python train.py --rope_base=10000.0 --rope_fraction=0.25 --init_std_down=0.0 --beta1=0.95 --beta2=0.95 --seq_len=512 --doc_mask=true --train_tokens=753700000 --dataset="wikipedia_en"
Each number is 500 + 40 x the weight over its row's rms, rounded and kept within 0 to 999. Layers, rows and columns count from 0. Numbers have three digits each. The size before them is the row's rms in percent of the matrix's.

# layer 10 MLP up, 2560x640, rms 0.0642, rows 541-562, columns 0-127
094:539442487435540506424537520490451505418422513544528512489504497449525517542518473500486511469505557495492509466451537508463478474543525547513535505543531523502547495583497415535475473553516475562460515511512455576523426515554507481520507529461489491507540437457540522511526443550489508539470522524535552416580479537511507503471492525522532480516523580553451542499481514499510569531437
100:576557448503533579532509471446547474496490475456461466520560507637552510521448481527562462501506433480545537502550563467473450486510512523475600508492528525464505502435564453464491475515436489566513491518517634527504436528465454498455501543432471507491536499530491503539514501542481550544551487504536477457501462490487481459493480575464498480411503580560465537518489496547513516593501
101:452410483411497532460478496418467453425448440512469586474543523490501527489511474501495536454403594461523506458452506437540491508469533538459475584552485440523514555478508522545465475535531508479469565543460464515587564544534512471492496434533453534505485398435495490505523449465465508522529473500420533443520458497521473545473515488450452418429431542539447524409451468492453502441533
107:502528497535492483574443451478442490483509478517488550532460500494506491446524444474490520443492569488479524524498565465448528432467423464478395552527450497524508494511427534481414452551473487501614497476494514507464453429472420557528517442488528437483519481572541471467560452484473515464567471443540511539491477508528508426524506455464521442449465470463516486515472467501493445481502
092:513473479462477542496521490476479563637527504482487497496490526521498538465503523529576434492486480484486441567453514488493435542468534527506529450530496504565491491494534457490502508513481551496498533523576538474539455509568413443560477477489515536456534536496403551462431466510526496492489515468462512568546525578527530501496495582502521425466478432490475613452589490452478504581515
102:508517555525472470546443524497504497471455487478521559521434567486551521524548502486499560506538432503459556534530459477483519494461574567439462570443500505515434514493449495453468475471490483478461545429503440524505498573550509517535512529595503481540499457469544534513573488560495461568570447471491457515437536492572455502481498506509596445493490542571503505564557416488528559489471
100:446531541535561560466461443469504527548519512553486575498507519508476539431584488493506537482475540512599538513493501533472514479479593541462569472551448477479527475478519563604502470564583499479414523452512532525508509510580496457455467516511523444514548539517541491485412535498493458444532482503547493525453492486522516508518517471510423500511442494481498499514500514506489516507516
091:525515496539470532514533477565450449519441475518513533422543511488540521574488472433498527438504558525441482553494442497544483562511555457516529472537524466492479515544479595541534480522530448492488468430432439456458486488417471499422568474523513423455519531466548536414530467473542511499492509553463515430583547526473478499489505484512514519450533549495511509487481485469523457457459
111:478414503501447507483434450463471451558543549495552559507489576462556516536563520448465464496455553510542424514457447443507503514454490518525421454457513494527454536496500478543477539452559459508532533469582520481466555465496474418504523573471436490455479539546475460484571538490551456471448416479477561480512440536510484558446544467510485417488512428471509466437519442502425525439474
107:441502575547503520503536502538544494495551440467458471456540527467523484442569529498462516491471466491479479400525478484486539479528518547530523577530444466481449486544514520497516511461504504491516503426545625495510463533492514494485501511516493514495528456524435529554443488490485374535495499507581458544447472575542562553501486556533491485501520488481411513491418439532554454517464
102:521511507459412525498548502549551497479560495496436518550519490499486527470517445562474537512517451562547502506479481542481537539551514451511428427482421436473407507551459518499485579513522499498480515511456398539564428469564496528446435421507449540469535530544488539508436520455494471463484454524517481499475507473462513511500546442447540487518493479420563486488471491489568469454572
096:535503528468489555504529475484514521568438436458478509536565545401519481475505488569505563502429509545506515566529532434528541498504453573462564489439536535608545485462546545502575619508491471546481480485537450464492466470496509504517532485530534515489526530475485481458568496522470432457508472502545532502507512492416496471480433462510470487494447499572518462489511476521534494470540
103:572457537528559516507508511496520507474507460560543574625576490542595537543516549502519487540545405452501504505482497477549524540512477537533563532512452502492491480439499559560538533485465453565442479515468516491573569457508467454551449520497436545584511536559513455523491489479444510606487517548489482568525558534528538525490495473631510534488590527499524568485416486447481487461513
103:528461473481554503560510498552559484442442491584487494455498524414492509571409509524515507480507462468395535503501513495439555505500474562488476541532524464498517521540491488527466502507514501484479558490528522467507491487482434527543535528521445484467557520507490547479553559476418454468542500573546530500512581473503513433504532505522534521472486456483498469481493506447540460528508
099:581549464575517544521466515521479487544525503490497534477515493471500498517440454512476491524542509523453489509419501478562490485450533444498447516514378459514458494477538496467532553525542487459525494458473451476525483476431460506458524501487554538490478507457466486556479456572486519461450470455453481561432547515492463458471477489543522515494510483490489449466486507530518473553527
106:477468499541505462541457514503547565514502452559490509484508562465470494527520445451477535485445555472529512460478471546558572465470526529551480548406467498523519494484508438492504487472503419448433471470495506508549573464547480513503610461438574515562500517535509476482553475494488511457536454481508485499481487519452526490488478518461480476506422483522565486516462532535444427461472
101:560431494475515479473630594511513591525531493532498544484521540535576493475502496563474523470523448505568526533522440527514560557489479459490590502436532524505531465532543518486544487542504426515454545422581561487469452494481551511494524458461489587549494481506543493539440505451521507465523522488544513435503509477487522469510441470569431474495509500471515469535472459466427544518512
098:496564479538446555484507563469534516509511520600457558522469535504540559449501553410483428513477455546506522399446523539469475447527540528498488528524507584568495518555531484516420436543442503528477463479554501499433451438492491520522492454522502568535522515442525524483435448480427421560476466476504501481510494494529532505574511447479551453481510500440461518560489474486494514481500
102:494499506447494464465510469496501548513523495458566506512434484512527466489509484455527450508533467507493427450523529536479502487446504516434514569477451497491532436412487458494445591526525585456588496516506524531548559505532490505524552465512583472569547495473463527511486490488586527520498520520503493557505479527547461501426502544514474469489484544451483464472594535485530499504500
101:558539427561479573518465571455444562447481465455548487491486487494412535565530486570465553482544497497480509525515478522554518435443499467462501489456478539507533457511541440486499470527587481516507499536591494566516482546530538550423524544514415537532463527493452505502517549473513533480484416525542500484529506458464483469521445482481447491466515516485569517487520553505565461435534
091:456470491499433453515496468501506481498498524512494456494553477516515528474510465439514431534508507513418425572495539474550515485478476523442501490563534547477520464476540492490502464566481540515462482479536448508536551459498536524493493525556512481510450415527479513525536541580519524526500492498498485515476501517548483448547501537484484493443470482528433498504507545506535591509464
102:524522490525461463588491490490508493566499455525527555529480525478472485517426481575492528449512447545529496534468485519453471567570469490556506512459468571482514501455464498500545530396549513536539529610545482559501539548490524444531529514492432460554559499433506485482511625530522473498493486535509518506532563482514476462506526451547448483467539506555523507546502519558546507455499